Part of a small language model's weights: value embeddings.
Each number is 128 + 24 x the weight over its row's rms, rounded and kept within 0 to 255. Layers, rows and columns count from 0. Numbers have three digits each. The size before them is the row's rms in percent of the matrix's.

# layer 4 attention query, 576x576, rms 0.132, rows 347-419, columns 384-575
100:156150102085103103149122176124157134107134146105112158141086126098131108106161122117103118152158126149154139144164126110103166121087135105168136084100157110085150137136139149127125138099132154089113106096133115145098102171127091142123099124087173148129128125119159110147096132138160121137148110100124157125135135127108114145122109157136158096146095114148138122122135149143133113139160108185162122106137109143154148110104109163130095129089107122106108130135137110172094174137115132111136147145130150120129148146104142047151150161106116141161105121152095123096108142123159139111
102:134114121175122149151140075124122106096161151123099165075097165164174116150097113143116125094114115136132080115143124108146110133147143110101117166106121103096141107123098115166105144106151123123088147103153152125109128161143099149107129119146157175160154125140114152166140106151142099118141065102118114168117094156130123125107159076154105124143160102121143169093115127144156118121141175116096134121145163133148150108115143110101108118124142155150143118106135128114162117113099113115092131123136093105126109159131163115157104132170137149141163131103132144118090097141129135146
095:129137114156156120112135167175131103155136135115089133136101128122105133169121112182120115142131082081136130111179128154146133160149158129086183134126151092146134167134075126139174116149126123115147084097101092098106135134116142096110123088084142157119118128136111093167110075143134159176150141132110097126147145142102116141124114149110085109098136132112111145144095133100121082085135160132132126119123108112111148160111134106101135154096117109125137073138104108136137124136132137128109108164097145117122168117075146139089107137149148178119134105159194134110123119132100126133
099:136132123147118106083119138104110143127140139153159132159115105124086129110140162126119138108159130130102090118124108135127145128100122121145146195126130117147147119144143153111143117135125128110136112129166149112136107161128161153095131119183119120069148120108121126108111115113146122134133154177110099157110066115146099161106149100090139094128133122147136156119123120121136167123091132082118106131112153159075160116132146112132163083104099108143123135106117143105145148144132142138122124155137136132125137113074146176166090147128137135156144162152119085126146086096158122131
101:091142208137116150133087179106101115157159163134161103140126142137156125125113148132155144121140095118140117120135153137113088138111142118132085141126070152096135098155125122146161128121126151127131141138139119110113165139154138144134088110117155141138113141127102144103132137101148134155113130082154081155111150129112086146086117137113125134144134152133127141105097114156088147172107122138105137121146122164072131165144134191127103097136143091107129135177148135145114095096160082165132161134091122129135111145098135078161114126118139115111167129117125132151150158110103149153
101:134119137149126129122115151158159165108130140131124110124117136133163119126091147140168120117145165165120133111132098115165149167151121134152113154099141138130115069127127121127132122094144171124123127126138147122110136114092115118137105156115104148136089151113149149113067114123132158123128158109143158085150113096105116149114166099115143122149130098106137180117121138097147121117124175132154121152091120105120137137119130105146104134156114149111103092151151153075155092087098127096138110097151116110141156139094121111188091138137079133086108169153127101136111153137170148137
101:132163099148129131142123118123098125114175147157091156145102136137138106097105134149171167107144096138128110126133143098112129126124138137118088134106121169156095136165118144139196120130138117100110135154136152122145120116128140154146170105121120133143115106156137112095129132133145115106155136079134174083106111146164121127138158144139103142094088093146131155115129132139138156138121150121120155101114131152121160151120130087113062144143146106143131179144100156110160193121160093167129151143129182153118091115143203122123122103146113132156137092173119147135144107141080122115
099:140134162142117167169116127120138104111151139129163083124120129179145120138099114101137144097076126141134166144163150101090131098097106158172133123139168136079146137110110136157142147097154139143154105149111092126082103143108112128145126124122116149085116076110074077173189130123175115158157089132117177111138169099153081112130098137134102125128160116127115140127117180125137136164124142138127133137146110114136150184097128098152106139140145090136105159116172154143133103119112137129133119104146112105135141142148127160122143123149135134168123087171141125150122144134102122136
099:117109173126095157117098155140144105150112145138112095135095153168126117148112108123146109133104134139140109133145118133085152081124091160128123150130109125127096121134146140142127111142131117138124110181150122135092123143121107105152138147125123111127081071130128103114156112119118101165113072106131151101121094124140151142148099140178147147124183141145097140084104135126071141123081168095124107106148138104126109136102152168141162117127150114105152119145142102160122126144136145147152141177090109135093143127146116106137127177134147125145126131144083138075141117160135160150
098:148123112126141127179125163107136125148062081147114114129114167122120143065101150100148108140114148139117095100118145159149128066127148124100092095137122093103130143124114099122161140131111090133111135107089117135120106128092192134130109098125156144084136123144095110094079139133126161122106109122110108162099157148110145094151082113145091128087138139144125119131119099133148129112091145147153102097113109092080145082154139118165100148110126159177134122150104133157124112124203133075129165108152158127166130126162148150128145150121136142115100118124116109141151129136110114120
103:156067129138122115117121088090082155108092128149140117145124112137075157096137104110090156161113119151146111149118139129145105135111127121128110123130090122142147102137079102144140118130138142125100123144140164144147103184111108118127117118121156141131147139170150155091164155098073121118125150147127110147117151114125106163124153171131102128174128144142140123107089178098107142109147120114112156099138153117094118161141090128143158156121163121133104154108134183067097177158111126173114104145134129139138135091138121106105150132148129122122172138098135139128096096146135144114
097:106099181136114155133102179097096161153086143142102172136144138147103098136160144154143107083106089145112128164113123131131149108131109096135147163109150117100136166150085143134090106140140140139106138132122116152120142113128081160124092135108123136101152151107122125100150177131104143159088106156165136132130140085117146122129110104120124162132166107082132096107149107158133186101122106122104169118081129121115141101102130118131123105128143121118120136123110134163123156123123157137137115174117141145139124113135103125137153140139105088142185136137127125134116109108137193116
098:127101154133145121137145103104143129134154160139123103124103114085138131131070135093127160086137135130155116135166087141170116129105106165143139079114168119106146172079121119137102129129173129114138164106165096132098149129090119147116098107110116122167131115148135138166109159089166094092136110136145100174152117135117166125127161150127133147102144136118090146121085158163139168120137128141116132116127143132151153111175126144139063131129085151145147160090144125149088145126138131078133125103130137147126128107090121152153114101159133129111106132092134120133134137141191146180
099:146134101109149123119172102129145148098098140103122068079078119115126122112129112132126116163115103102122090106072165097112097109179130141141128125125100119118081084099102139114052156103176102122136115145115092125114113070126163157108141123122124124117085129130118159138135113117147140118155169104114138124087126103120069164148150117138182193128129091119134147135136130183116108121114133134117131129105090118122095104159171125118144117194087125132118151197160114130189094123108130135105104143130118124197052119114154148139121094156129144101133123100124129107120115160092134122
102:175125124131112145105083138074101097101124085104144141173155168154105132122140084096136169125099139123091118107148172153117103110126136163115168138183130151171195153126114133132111143119158115161103151132137083125123154141110140139157151086047101127100128136158151129123171124142138106107120149124102120102151135102106105138138129104140130141136102145128133120118102152101123140123114106146115130074131150134103123122159116116146147136140125065117115142136173134129159126122138099084131122105100113138138069098120130118097099141124097147125116095183133110129184134124132090167
106:097148104116125127151132166077118123147129134119121126180128145128120151170117135146154093105141142118085120152134139109136112058116081103125137130120116134113136137154143127098158106150144102133142124156133110144177115143142109125122122138165167151130121107163138144110143098156118173103123092125148124144136095130182144112153111152098108142163128157151103102165187114167105121096049121109152121103133123150164145127144136158129123150116126143086153132158086131144142125101109139148105120148108148136130151134091101161162182107164131133091143142128134134098145140149116108115
103:124098164142140117139169140141133121159098134075110123108134116141142137106108114103137108133085130125119101151121160106142112104103156156075119162112111141135121151081126157147145150144102161123160134108122147132088145105147144133088102097150148157131131124157127119106145136093131141112132097164160130133138158196140115143141140103108148140102136140145138154114102122083175130145123128151105121106134128146128158123117096129121155131126179122140111148135161138094174141097140151152087138105127123104112154130160121143172124120139121096097134106147115095170161147149141119121
102:136107145101129120133124082133102148129128120126084160123123122159115125126133112112183157106115090095131126171082132138125167126081132108124146133132141111081188116158161086142135128144107158103124109148132138104158150133081125117152132179122158112126144117115146121141113132149120118120116163116128145133093163165104123153123097128138134141137144165104130131139113154141126111112116145080187106134105125115129110130107144197135147097163174155104140091125166140180117155141127154134104096108132140156130117113108153155125141166136173165112121133153147093128112116119083139140
105:178115126124079116107107095102137115085138140118131188143137142106121132106084134136104101144110141138109125127146115128113115127149144094133160124136119111136131135114066124122142147113168122102137144161171173146147142134122149116140114146150146124099138130128154097154152129102121135132106097136121115146122114116129146127140125120171083125176086139152080143097132171138140099101140134159115128098155094130119154174124097116173123114114163159132154122112158138132154163139151109155171098130119108114117110172105126166136142134112106122117154134144191156122118134116132154160
099:133093173130130117113105140110139143131122079128117114149105127136190082112145098115152118122116149101092126129102166146170119110136155099086112123140151153123117128144175137116154149098107134110134171137128082131117162154182140126140123112126102154132124142115130161097148109132127145110112101162126157136122101108104118146182143096134112124093189129137136116127106129124094135126121144133145083133173126141120080180111082198157123170114157187113132111103129141140116136117175122114139109164160144140146121138129131130143118157108127136137120134153148137176086096147124122135
105:110134139125112091118102146174146072137105144112130183134062110094115121137122123125126087093141139085148090111122143117141108112104137165115159108101115123113109127119127111088129120087158146130138156151111146096107105127135143129143157092116082153078164114161125106152130139138128157142142171128142143068174153140140153123119158153108129165152091114115142142116182068210143143122127146121123141109143141161137164151118128169106112101116142118143087129125111099095121134123113091117122126154121149104107098123105143103120152133100138119159148131162134154161163163166149147152
099:123103117134124140127115172151149110131132095142126123140098126091161149139123120115122146166115118112124138141100127129170096133113128100090091160147136120205140090094135113101146108098135124139140165134167107179076154145140096086148129157152117148110147140120124122117165131149174137129101099119095100140118110114120078139092102117123095110114088129144106117113126138150130164103145107152102130135149121136098139127101148094138135114114135116182175116149093123080154107125139110108102127083121178128124140110108076131124126137127118133151135166158076134166103175156162143172
103:123134094139105126138101156141149114169119102121124150093144144164149118139122085134172109079121135123151152131123156110131073128195124121123129102134133100117128098140107133124144139084086140160133115141121144114177157115129121164152100123121129130093120160158136151114102132114112119137157140153151115116112138099102150145131072114142142151143155109164106136147120097113137091108115159135120151128144137150157183134079121167115148134150158139118159109114133132099126139114108140069134123167125087147158092116097047182099113103124125112127081119139138133120173152143145149132
093:117125112131127174120148167172121169126137096145146119135131110151162116129133119144093148112115098151120131122131104169117112113151154126105143130114113126104152145140118119135098136122124111168128105111146116129105086162141094101098082095155096165076093134099113146122144138129093076140159151110146112085102110117155116118144155136099138145054166108123131131133153131132105139120087129148119107170095120122092152099135161182113106145095118111116134117116116150131132121114100154151123120180095112120170130152133143142122115104133136129119085111096195080136112177145112113138
102:111144053132115093120107133137141115137095118128093114125146156140080087151121157121109159173125120103134163124136101153145144097085142140118126087154059142151097127129102129146133124090117145120084154134112165102142138082139133150123104135152101102161149115155148139105184088088150143138122117092155136166146130116123112130152126117148125089132081109118110158111149132139117135169108130101136115142101155093110168089140141089162138160117121097151156110112122126138135104163118105123161111128133122084070118134110132152097138153113126098111166124184132139125183156169110144115
105:115173122134130143143150143139146131117145165085120136132133101121151164151107163083130134156133120137133105119120174108162130123171078139135117087177076157158144154129157143116121065103148107091131110129098115144106115132096081136107102157108155125165108117151100152178130105135125149165136144120132137147128150114105161121144140144116163095099129172073115113092099117144062129111128143160113107111111128127112083091152145117132091102162149164126142197102136180123131118128117153111153129107134154109157146064141108166128136143100145148099131059122100152142121119137159120149
101:133102097199138134141167123124123145141152136154134059075120148156094123108110177118115134116149123189142114099146115125157127118090148112105102085096153104120145131134152104147113149117100099103145149155128101126109147100112110169121116165155127150147123137089165128116144092151097150182087142154108096109102180128144130108105173130111113139168143125150155146156112111143164138187148138131096112153079105142164113170113151110156126117108148124128150151152119178107095105147151116152100131150082159138097130102148116134098129150158125117131095140106148151170079096094160166129
104:106146091067089147091141151140116126066158098120121139116145169136108131090150137087106153131107136089137112061116121175165123155121145173122109119142111104144129144126137106159121125130135149128142099162164126125155140137147118117144128174134123123127128127130144118133119127148109128139114132130106146140084163125109156144109092144114079138189125150156123147101127116119121133134128142138091063124122100135126170142113179097142142119094087078156122140109124094140083112109112111172114162128145141168110064108149119114103171134143131102111129121111150126140178126153136093133
106:150145163120116126161111148128102135170107140107147145103167166116135147129134119114159145090126133123136139109125173118100109105118106105122139111087136137119112135130096103145159123131122102117095124152140130102120151139137127115108178153167116161147157107153171145143139131136147136151180183162135126110106153128117167139154122140145147106140148101128107130108153119126062110147137188180144099139119077151135114140116109147165136141133138106137104125135159094143156151161118086122133092074104110163133089098114109159099098098131105101104119105143103139135134131160188110118
099:127109167110151087143138165120121119132148149114131119125123132060098142150115117091146156120155136124121162119147162140125161095116161143133123148153113143126115145144171101117117133103111073112135143170140145132146105149140139157146127127109164109144125142127123156102100155173107116101167149155161114143093131099093138133115118094127119139110141134126106179144147106124103087129126102098144146106123127120078142090144138120117106078101138127075144132073120150105142139103122124128123140125171136139140103122109141125104126124095139121059133087126136138144101141119142074133
105:127143116096146136146131073134134138136132091134090142087133080073092121060111174142126113115182158156128147126141144140160124140123088140143152130145098123132136095107110129153101126141141154153148125115125142112104150135157115142126130121145082135089125104134145116088109113096115108135119130161145118126157118138144093075137151159119148157132118128155133126101114102141091159109116134182139162124122082095127160166163135126135116147108116119078108123098148119081162161138124146138089150101136114132138145169145154158127129077089158093156147129133124144148119101102167140123
104:133146108110103120132129148147134140117147135143132107145093141090187152114147134117111125124118120091113116148160107130145140127171181112119111124117157153118159151096128115110143152157105154105150115130148119113101110171160136125128103147091155130122121123131104144107100090114180144100113126091108151114135133104181139183123057125128130128073153140122151145152129118121122155117101160103081109143157155109191123149148158106111132121075109164106109166110130091140144091105183135105141123140131095103121106113121116122146180164146149116167174155111117137133084083076132132149
103:121131163140153133141128116120104086079129173112129129115141122137091153113149146123145090123142116141077200090144153111150139143177108148087116115167106131103165128107139113105149122144072111131159136123119150123112133094087162120173150126163126096120089097116161120092124095109139162123135057120127085138118129124121128132106122124162113110124115138146142132139147092154114140101146180109129129149123132099152132186119095108163149125122121133127092165119131110142129158178119145093173162120100121119124128134129112091120101130123123138121146150139150154129119141158101137122
104:140191133132187153122117122135122079092125154133122117131136141132074141108139164104129124112124087136135085143146190122074115170121158162099129102114101152151162142084166133108110110129128141109107117097081117134101134156127162152147153123107128126132110151154132124110132156135128146172152136129125151109134095144190105121120159097078162151107103131124124151120123109143126125119114122145132112129129142140136124131118133158129191158157138116131135095138134119136110156143165111153115118158130156106139110113094135118146086134126126143165147167162149143111137102108084125136
105:104145113140135114166160105102165149168128167177122128120165117083156111129107098087154156098122102156100161117110125103116135131094110074112170090144136137146142115116100129136125098137125099124099088128161117125120132140139145104122121103164152171118108117147097101096160105123150143097114176134094131144132107103122085106136077143114136135094169117129083106138085155158167162125163119116136148158132117118124108111121133140129063093135139147091074130103124139162165157101120128143097138152128145139148149115110132135119114182129160144106162118142147144136132142133129194131
099:113145119115151165114161128125147146103094125082150105137126128137104176146140129147127157109110129081126092157116092111175121150139171137114124110100140158112128100120133110144181111099135094148147113124167113085097157141111166122103183148167039155112112115114120190112075119124164127102099135146190122077158145122145126129170170133092124156174140092139158125143136140129105118107201105153145146194112116138121124146152126106122129109111133131108131142129133153149111146093113136142138167117164161143140132136118181149124147150113149130133141104145123066165120151139114129115
102:123148144134137137151160160148106130135119165122112143158131087130121111125107090082105143100115166129098140139145151142091096146149150149130166084101114149116156117151113094128101117113160094120128108135167152087146109128138152159124094136103156108090092104128128152111143180116094126115117138190153093134118125144113110145119138146139122161133146100128125125089113146148126099154126122114099115108134151180115114116127133126102123097146100129134135126105132115153122111126127172111150159115114095141152114159103172134134140159133141145130104138124111149128123117150142154140
097:106101160110116117100125088129125125127158127115105119120118144127141132137160119112157119090127144165174112081132127141102122111193119120172123112099109123137124117103167162148157149119124116154111104164160125160175166154081136105123160096101180099091109150153114139124143153162130144147127123128128136147124161125139107113157101161104166139131143132128115108130085114133101154113145114152151147107121129135116133103115138105117139114122103147118105165094166118108153123118145113131121157163106136112128122105117131158118135175151131120174159091124152154096110141152173155150
102:125093130127151112100143116141147167144119136109154127149120094107193120166137145120145100138131114111115147139160136080104099139154105151095132168134097166083137117124119132140116134144113157138173170128128118133120133131127103132131138127159163123129131127142131177118097147106155140158133139087092113118127134113132133102119117118136143111166118104150102131131141103109101168101079122157127080148135078154143146164092156125108110101138124116101144164133157113099145143164138100155169126172134172126144083129105128113135156139155127112160117120149108138147131096105154120083
092:125136151120106087118130153154171167104079123132114153120146140075146120149114088132112138149127129127164134101127131128120094120142160117128127089130150136137104126147144123101100170126124153111143132154127125145127125098130106119131089127133128134122108152112104138153135138148083105132124082125150145116081115127132118131141109120123152099122137109111171112110133152116180125148163079097135178118129097151137132115154156128119113143103152162106134100125156119154125107136105128137118145136206119117140142154148119149109096109127095100091158192129134152099089120142170131131
102:133107108141209105140078114101098161138118164173149114111142136172126121116093122143122148123119137106096118155111165109139147096134100159126092126153140163168117110087139145093112126138126122147143117087132124081117135139160153087105078155145138106095122155106142122119121164126129126137083106144185127132122086129089093142149159138130164093136103139101107104107138108100139158075133116081150129106146156116170125132132118131138135160132140122166125111144138136154133131118154165127119136072147119123123170133150125154103130116177105152104149089119161135158121145132123148141
087:142113174140143109129114118120101141131097121122099075122167119148158115118142115142123142099176116117166148109120146132119099185139185135136157143107112175097120125134111133149116159122137165114078079124107085124117122145113130130120104139123129121133147101137143125130118142144125122157144128122102104107098113145083134134139126156133112136140176070127129125130142109088125120132132091107078113155075199123121138087116133109099135124152172107082130106115137120158117121107107125127135125160140115105134097134123160090131081069100149139120173142144102136069139165136142139172
092:142136114103158132163089151093113145129086167148104113110119153136132166119125111138141152135107126071120158136107154102165172128149128092152092101144160126101102135137150156177120101189086131138134101110100143089074103120119117134116089126129125111104148177145119114175175165149158142119100147137132139100115128163087101125117174128164128140124145133137163121138132142132171143119123109101125111098130131118138128113143115140115125141120133135179171095146126098188103136131134208141123133084138128156092162118130142136121136111130130118133135103142079142093163098132139120146
101:145169084163112140121098172103153133153121092089144074137151158131141157123125113138135149122132140150144099117117132099124129166152114150090110129138123116078187129137073164187140116121144142121093154093105146082112118129119124113143131167105094119149141140157108156092122110111126120119156155160135116102163078121131128180123108101152162161145088133149159111109145128148123101142122073103106131139139123134146167165149157153141122129166164146125116087169109131115134137120117151198120130111146128179130129140118139113126125087166096132137090113121094097148162100132096096125
097:130162116141138116117143143133120109116112125144132126147120086126172175095124141148109155126167142134082129177086137141157123120133107141102150098108140204113113136097102142097140099103165137135154106136099143117165117117156084104125165150127091117156123094128154153120091115095091125112146111115121116153128101144130114130112144132138133154101118110112160157132096131129130143105138107106163133123165115137130131130158148106144136105095091139128179128147109152162099107164147098101154094105131133134133139127100106131111120142164104149115123083130156108168113158136117145186
095:097107139152106141071188127146131121123155119102145161155106116121152135104158142097136114143139146164133121072130105158129111127093174133109122164092129111125138079114166134126143112098143137120141134137145107145122104092125154146116143100100126134100148097146145129083109126081110113129147124077130062113124137160115144145112185090111155148142130140176117107144102115131125123154086104137128158124121129107088150108117146099099118089104121131094102156147108117102149128166119089138164101132124114134112090119128146152140158210107152110125136133159085134148113175094102096141
095:104126101130090089151126126095147166109130126077098129154140100120124191104111107121122133102100097145093142107151130104131111124161082128109129094120127135095111165078132138144109119091134128119124121146108128081132165132107123126154169142134136134148083098109124129132133099148141151081149115142166118120126164114131147151107127106107120146119111112100109128165151109133112142114154106154143151148137121188101105124155147156126155155144106172107162123133143124185134119147138111136136103130162162074122129139120117133154131150156138099151136127109131130102138121129128138119
108:137095135133123114077134130064122162145122106144179129131114087102104109146147120121144129157127160106092152156142132128110097102113113119099132156182114156204100114095123138116140177148125117183146166155141143143127126127107135079120115093127148153075117115133122104134129157147101129140109151111131141135120135134127168127099181113105141120139128161101111144102149140094158135094076146167164120079130128130115130114118141181105116146110153100145130120114104144081136140144107120111151160116118158078130136157139100164161109150119099128111091102135135153180086125149104106156
098:097133154111153138099150109143139137118154122105109164121110095147130092134132147127136162167138143149139121131131095164124144148142111148081144151103102132096122105139153094071093122101136155156125150158138099141136142119158150155160130107140103121142144161142091159155100132125164135126171163106116100095128172123117154125135161122124142151166136160122141147135122120134123131119081104111110116122131127145119122131106109177121116110157111144108130110122134079145175168082114134160094142146113132140123093092121135072134141145130132106097111150136144099112152143186120107147
097:091105141128114170086149112161134147128123145116128118118127157119154114126151118087161106143127138110105110114113123114160124146106160148141132121105106109100191128140094122111155163135099096098129133159162160146102088090142144122095137082150141145100142138140122110138130114111147131156151123097090141120131182161142142130127146103117138146113112124169125161149143168150134146120121120151152123185149091102119148090137149138140097136090105107123103116148122088114160116084132123107181107125151082165113142088158132139152131108116115093086183137081154147107164119114111135101
099:133115156150077137139073100128169127139110105087128134182148126132137135109109122096124111137137130120128133141097093126110103114155106146147145083111161132117161095072127186134126136142139129126136087150163170133146120161121065113115151141070182120123108125158098185149168118144129148149095149132123177110139156131136167111115122116130130131126111099143145110111146104112106135128153151135118127118169143151104125092094128153108139125111109138145147113101146182117095095102157102116111118131100095120123126117099123162130142120121124138141155148162103143080120112121176127113
100:126100073158178111115112152109135118115157119099102128163124117132122120121138062153120126084148127164140123136147147086111088120134148149124128139141104084095151117105117131109156105148159119093133119110132123134140174111131152117113132139122135109145167150117111144094166149097121151118148146153148153083109158091103152138127083143095139131164104138141110100154122097105105142119119113115124146170142134144149127187116140154124144089179119168145131102132147127109124123081104144142118177121135139078119126127105099104160127130139097117127123133149084114131105083098152105102
101:129128130104117132137108106120143134118080115104100124129121136136118160127130135151175113096134153088119157120160163114128105108137153113125080107133113151052133152137107175136156105140155140141101121118147139153129139112089112127152138159114133156164135135157119150108124103110115133143143110127092129111116100185134127126127106126110089100116166099135143092141145118143123117144131121125162115156142124130142170133105138165084106120148122130105108153142146120155086135139148085093153122078127130148119135116133108124157108100110130106182162125174113130153132105127115123141
102:159126138095097127103117132167143134103093146184163165060149117121110095123129125114148119111110128096041106110123128122119102073113141095131126142114155132108119091105110088143113143096099134142103137125139146141125159118096139131154144144180118128120069119120152126147105143120078111153146125101105150123122142138163115105130121140114128114124121171084151182141132098118131130128108133109146136107117104132115097167120116098142104188135140131122106115117128148128086114147144128110147139122164133111143130106134144112158140134099115103126155157103143111146165137125123098144
102:117129095133119147105133130142090145129161138138163155130140130103097095134134096154138146140132101134125049173093136087112112110138152170128150184101123146134136097130113117130130159158134087126148119164114134135125131121146170118151138104167076113079153118148098139144111119129118135123090151117166153174131127173126140142127112131189129104113139109137155096134112098133129164118095124154124110112136125110077112161107114126112131175147143087139122139131102114114176138133136126089118087154132110144134140134137130111136126138139129145148139175100106141059099108095148112116
101:128141099105118143150133137156142116138134159163132142084122114129154105157151153109114125118083116143087101086076109144113057099125162090092103183155138127122129099175158118114106113165091117121131134126094151122146111115150129121125136070130095145136143111096172078136117131126117141145155134097122121141117142133145082119147119142151157095140156110113107145118091094122112114127122129172153117063083120113133154176128136139191133131105113122146123160093091172133159117157075143112127104122106125135140110109136153136119115163093131140166101105147155089131132112124147121152
104:103139081159189132100129147119156116132124134124110128140107153146101094146145130132093164141151132142118082170123133131115104120108149125116117122130110117111136173107173128094130159114115125106146112130125076080150134133159177129106125122146128116115113116125111115139140105149145120112090146162094168148149141125106137149134139150145153150131163169146130122166126183125150168114116109145104120136154150104129165130124181129116155102135104129158112115117106120148098102081130141142163108190119125092125108119149096085089144125104169146161120119083103106106150123109143141126
104:115146117093159146123116144163124149106121109152152126140102152169047131129147163108120095134104119098130157130101149117133144087112117157165130112171163071147120138121091173149104158127121133129141119125128076150092128126108157136104139152133127150120084110102142081120152124135109126148127118128070166117156079115152133096141095149112111146088077130119179123165125142128193135134114098108151113137135125128137118098120131146123144198144152100123143103120126177127103076128136146103090102152132132124130136123120113120135123063118159181096150133115149097123092102098138170100
106:131117103121113147107105177123128095178106111132148151145144135136157120159127158154156115150141128139108117116143094131130136128126094137151150165111120097118128137130102140125107123119186122122098122116166155110145122095135149163123117126150131138114100136121134154072144148084114118142134114121120131092134092097124139102118140106153154158141132113136107085107138081129137140132138166144109124134128141178124101128120152097125094136158111139160091121117166131181122155129137120158142139149110098138095148155160137157119150080120135121113114151126125086144127101136131097129
094:114161127123102153112177130048123111131136123178130125118155125094099096131140113131162134111152169153143154119183120142100143126100144132152112164113127118161136131129130139126107143128116095142042147138126126128191142079152104136118144162125118177140126107124190131110105132118120153136074120177107124144090122147165143071145098150131119134107144124151139130129162122075111118142157128124117131154113156107134123174084142119101116147118158123120102163136119092159136167199148095150114103128118141115115108130078110135138089128106145154134129126144151111166101144131135112174
100:102147129118179128084121114130117136116118122099148092109160148156120121094164138155131152131102123085174133187077117063158160126156142104154141160103145113122156158096126092126096168103123096135108139115152128107109111140131128117171107139128115140131104148181119153106136164115147125126146113137159145118114174091139116146084136112128089155128107111124150141133133140084173148115119141124128117169143097146122113170132162126152133141119109157103105152147128114133135170169096168141154150104141125141114128110137158137099141117130167158080125117099104108092110094130093146111
093:106115166158106178090111120113117171102139147165105133200127124166150132136123177117090157121130142130139128093104088128132088135166130119131100114161116142132128099116139143116139099124125129171111141120113161175159104158149135160152146130107103142127140137125125122164113078116136174128154141159099107104169097106124112069134126142087183143131146102143132144086127105144114121139070121124101179111076115124140095118151103147123106150133164127125145095142061108131146114131154126140130125137125151097133128114130138139164104119125159143134130087142117123132143218113109142143
095:112150182095110107128115120152078133072170150157134115077106176129129130145154144126130135087085142135084159095098106125134166177121144132146139122104123110124118171173114118110138152108146112173127136167112134093123158153133114106133183122165118139141145108123174106113120142145117126099151107111091113133094132143154090083137137165099136095133113116119159177144130135109101083133115132133105128162129091082151114076166136127128088147105195123125130122109149122162154123140112137144167083087155138149103122115086148120142158131151089140146143127103134074098147129118118114124
094:181169168126127108123153124110138102093139128130143148133109142158114100136089136140168067115133114106147126121129143128149133139125112119162167130152079088108143135106125142135119076124095112123151114141107137142108131126126076112132145126125143118158161146112179142143109148095090103116134149080138134129100106159117115091130115154134137146126174134104113160102135148140133088138137105114138127135124151103141135091131093129087089166141112158147111155069113117124158132147124140144114074145111149128121154113118133166131186152129144210093149132146112125148183125124154111110
090:131131110163107121110116137142104135089142120130117156092086166097130106117118093124112120167151146132095120118101188174137092120121137185119137112123120096106133103100149147132140130143133157117131127095144083092081090167105112126122143121131112154122094134129152100054144061164168149119101158152128151125126140143166153104092143100121157152131131140114133137115128093083158131170130126071124151145191129125141183115167143140123140110137142110139090154145135173109079173089100123142142113162108105138122107133107100116118102158120123149124151159121125136100132118141122127111
096:144142138130100137127068135101121139123164138092133148099118125085116178146129128120162124105151113143151111137135157102149144134179176157096111114117112124077149130128089117133152116146156171148105119179140147126125121160151106113121140161116131138117157143121114139147126132116108129154133120155173147130156130132112118141171170112112131087143141093151148108165147136128091131129144117123113091116115135131133126137110161143134145152124083143156144098111154095152148145109115108124139117153104167096136119116080144177122162158180121106114144123110131130128126110093138144129
094:101108119126104147083124116164133125148140110163133112139092113147119106168109181113100147122146117153106095085144078147126138106148145123147161134118092142122144148148118140132112129151128122127125191182130138145082114133188136160150147138140127121175127149135105093115107125135147167133151181115075115082127158120180148077138121156122124158103126128098110129142133168179132128123103124105172110100107127122155105097116137101094141167131113151139106174112100114148116136137163108151129097118116144128135123098075163140138137098137150145085168114128172128146156141108122140169
093:111150144085097090072115126166086131114153134186135140121123118133183082091120193147137144142104148133104150122149128105167175160142139136153107071127103169070106187149136116103134085134137196140103135163146121134127154182117106066101137117145100113133125114094149110121119101088095105130143152095106117154115131145136142105114167140108120111164129131119149140131142148124144132157094152121099113088127113090124146139115088121124129122145145142163078108151136116109145127128120121099177115125108130132135134119103192103149131146092131162179140133125132120154161146127127128144
093:147090099130146088131143148100151096113115143054153152114108130076165140126139077089185137134125132174088135075124131147109114127091182100131129094140157148162106183120140133154102161111157148127101087115136130138153147108095117116123114117140159142124102118135117128140124128174134096177147086121118151101144107105106142157157154130104166137098117139108092136105131161104131090146114177134113112118131116164112136137099133125179077127100114122104128149172145143141142131145122146148142113133145098105156110125146137133121133135110108114088175173156144144131140115120183125064
093:150127116163097113124126109148155141086144137089152128132115148129078116117102147105114134130113121157118078138082121132123108148120176113102139159081153086106123116145077162154116125112139100094123130106149130148101178111144114140108117105158156184124133109125093109133161143134146137113098148096132153092116150143095113134117142132133169086097101167153129162156102107161122137142148131161155153148139138136137164140155116146108107141113116120107153131117105163076119128139157146144105117116121111118146141168100115167109149103090160101122113156140115110153149097107111137137
093:149138110149189144160132127128152103159112112122121102130139129099086140111086105093112158149176129113139120130132133166191145145126139099144138089107141098135132155137099128120105153116124075109107136142136138148112079107118141159143116154136133099147131093142137111150112162096120148125159094131117134135091114150112189163182194114157154110126126148154111115096128107114111189103128159116110106118110144185110110124149156150149140111111144128120153130117167155131157131107136115117142107146116115110095135161142107140108125163151118117162123075136175123166140096070123144131
096:106083138123112136108126120083125163152103128154142147163109134155121181136129169161125176120132128175145165117153139166104116082161137117156147114118121125158068128114120106087165109114091102164149123169128140130137125088106112141100107124144120146144149161135107141182115119132111111111122087142127115162118146148128183122106168119148147093107143127067149121176140113108136160112107128095159114103152132142115146143114116108133120079112105116127166133114128116093159162162130147144142168181145109132144127113140146131143117139104119127133139105139138078142092167128093158149
090:183131098116095115160107127092131172135131130155153126101118133131106136103162106097112176113147159101108117155137086101130100127101124175136120087132151163151085102134193130159141160125089107163091126129097118109140114096128104139107107146135141105113167109139128126142141136111143129179078076148120113110143117128161189128121127118167129073160111105128144099099146088119117105098133149116102137162176165148126119147133150131122144157121115127171134147114105132087146114158177117093123130129149122138131114146132152132100133105106133101085148130126151139127098167095110098140